Weights of a small GPT-style language model, trained from scratch on English Wikipedia.
Size: width 576, MLP 2304 squared ReLU, vocabulary 10847, 56.4M parameters.
Architecture: LayerNorm before each block, rotary positions, untied embeddings.
Each number is 128 + 32 x the weight over its row's rms, rounded and kept within 0 to 255. Layers, rows and columns count from 0. The size above them is the row's rms in percent of the matrix's.

# layer 5 MLP down (transposed), 2304x576, rms 0.122, rows 662-668, columns 384-479
size [102  98 107 103  96 103  97]
[[ 86 142 138  99 130 105 132 117 128 104 137 103 166 108  83 152 139 130 120 124 115 103 188 125 151 110 117  99 126  47 135 163  99 191 132 136 130 161 119  59 108 174 134 124 104 128  97 122  42  96 119 132 138 137 139 121 138 119 156 166 105 152  99 163  88 160 189 119 158 113 179 118 171  96 119 181 137  80 141 159  73 121  97  60 105 171 122 171  93 156  86 109 131 152 129 142]
 [161 123 154 109 175 134 141 112 142 166 124  86  81 139 126 142 141 126 144 134 179 107 172 112 113 105 109 141 115  84  89 101 123 108 123 100 137 156 194 155 190 183 103 119 123 129 132 116  86  64 188  81 133 132 135 125  79 160 150 105 118  98 171  97 107 148 106 102 141 137 120 190 152 167 142 216  94 117 123 145 106 123 166 115 118 174 147 117  80 137  92 122 144 183 139 112]
 [101 123 126 170 126 101 110 197 109 136  99  92 134 177 110 135 188  78 124 152 138 118 149 138 113 129 137  55 143 124 131 171  82 107 133  93  81 110 162  86 100 108 123 140  79  74  89 130 112  97 239 125 124 176 110 114 147  79 153 145 151  73 114 142 164 171 149 164 147  84 127 107  87 177 131 130 122 163 122 126 116 136  89 124  97 153 149 122 154 108 126 119 137 139 128 157]
 [125 150  82  60 158 149 138 132 120  82 189 163 112 118  32 133 126  99  67 123 153 134  56 125 149  91 139  92 119 157  96 140 105 178 144  99 146 165 114 121 137 124 105 139 142 102  97  99  74 208 109 122 153  98 155 136  77 159 134 163 107 102 141 206 146 110  94 193 140 148  45 221 116  84 179 131 164  77 110 129 157 159 127 137 114 138 189  27 115 157  95 111 137 172 122 116]
 [187 189 157 186 131 132 145 136 114  91 156 144 107 112 104  55 153 120  90  98  71  65 136 148 155 191  83 134  68 135 148 172 149 159 131 151 158 163  82 153 114 140 121 100 172  85 141 154 149 166  78 125  90 126 137  62 112  90 135 103 104 141 172 136 107 138 160  59 117 101  67 135 187 136 101 152  57 152  93  86 127 157 103 161 108 114 189 119 110 119  96 105 163  83  85  90]
 [153 161 151 101 107 152 124  96 103 107 124  40 167 161  97  82 119  91  74 146  81 148 142 169 120 124 150 163 159  68 130 116 147  93 136 121 142 117 151 132 111  41 150 113  90  88 149 108 128 190  92 128  85 107 136 198 132 148 186 136 153 189 140 168 142 183 133 112 130 140 130  78 122 153 139 147 135 125  29 166 158 135 195 140 102  99 123 160  67  76 157 117  93 142 125 122]
 [103 116 140 131  84 117 136 111 173 126  93 127 173 117  75 143 125 134 104 117 127  96  63 122 100 135  96 108  86 158 157  84 157 107 123 114 108  94  61  90 156 154 186 159 128  29  81  82 119  93 127 125 130  88 150 129  93 104 142 128 121 132  83 111  50  78 107 130 138 138 166 152 110 133 117 130  99 138  90 116 218 136 128 127 142  89 117 143 132 138 137 111 159 160 173 116]]
# layer 5 MLP up, 2304x576, rms 0.128, rows 663-669, columns 384-479
size [104 101  98  93 108  93  98]
[[141 139  84  74  97 120 164 147 138 182 168  41 118  97 161 149 122 113  90  96  99 152 135  86 151  65  80 160  98 108 154  96 138  85 102 150 162 117  48 101 137 167 120 143 203 141 126 138 175 117 113 150 129 130  99 197 131 142  61 123 192 142 115  87 188 112 146  89 150  99 175 127 116 115 123 152  77  87 151  83 141 130 134 112 104  97 105  85 128 103 141 176 151 117 108 150]
 [116 179 110 151 232 130 126 127 139 154  99 138 139 127 161 155  80 131 103 133  90 147  79 112 133 154 118 131 155  94 144 125 117  72 139  83  68 133 116 178 125 162 143  98 152 128 150 199 100 135 136 146 126 170 153  83 117 156 159 126 178 133 148 131 138 161 129 138  98 168 102 159  70 147 154  45 149 114 114 170 151 141 151 142 118 147 128 130  97 126  71 176 104 138 166 116]
 [129 157 190  93 156 127 105 130  67 148 168 154  93 126 115 119 120 142  77 104 114  36 126  88  73 169 116 101 145 148 107  94 171 103 118  60  88 167 143  92 187 109  88 198  99 139  99  92 143 158 126  87 138 133 120 174 148 110 127 113 132 142 118 110 171 122 135 108 133 154 143 136 129 142 122  74 123 117 170  94 193 150 119 121 172  75  95  65 128 173 181  94 111  98 110 186]
 [ 35 102 105 174 108  77  92 148 122 139 125 140 151 107 131 154 100 126 104 130 149 156  87 183  85  89 138 212 195 134 153 147 164  97  95 130  87 138 136 149 147 170 133  94  47  85 103 181 219 105 113  96 137 148  93 162 112 132  67 132 120  91 144  75 155  92 151 138 136 148 109 134 159 112 113 155 125 118 106  88 120 120  96 133 153 131  90 158 193  43 127 179 123  78 113 123]
 [163 133 132 120  73 110 182 139 120 102  90  94 113  84  76  67 133  86  58 108 155 103 145 141  99  90 177 106 102 146 119 179 103 116 140 117 167  85 117 154  67 135 166 205 149 103 161 119 114 113 147  92 115 108 158 173 139 117 114 132 113 147 126 116 134 115 126 140 133 144  86 107  87  63 143 107 133 142 124 127  57  79 164 146 161 115 143 103  93 161 117 109 162  81  95 147]
 [ 93 144 123 118 115 112 159  53 151 143 123 115 140 161 141 117 107 154  73 150 168  88 126 115 118 181 115 205 202 116 141 131 204 101 166 145 143 110  70 109 165 162 114 176  73  62 133 153 185 170  90 130 164 131  98 148 167 135 184 129  86 111 102 117 169 163 117 142 115 147 160 103  82  47 155  98 128  87 159 156 104 164 135 193 150  90 136 100  64 207 134 104 124 140 146 139]
 [ 98  84 156 115 124 105 175 111 184  90 146 109 160 139 104 141 102 138 133 117 128 130 172 120 151 151 160  88 183 150 134 113 175 176 151  84 131 144 129  64 160 110 120 133 157 143 152 149 156 152 147 140 106  50 109 133 189 140 140 117 110 136 135  81  92 167 158  64 127 138 169  88 163  90 101 146 133 114 139 155 163 183 122 100 122 173 146 169 140 171 139 139 157 118 141 117]]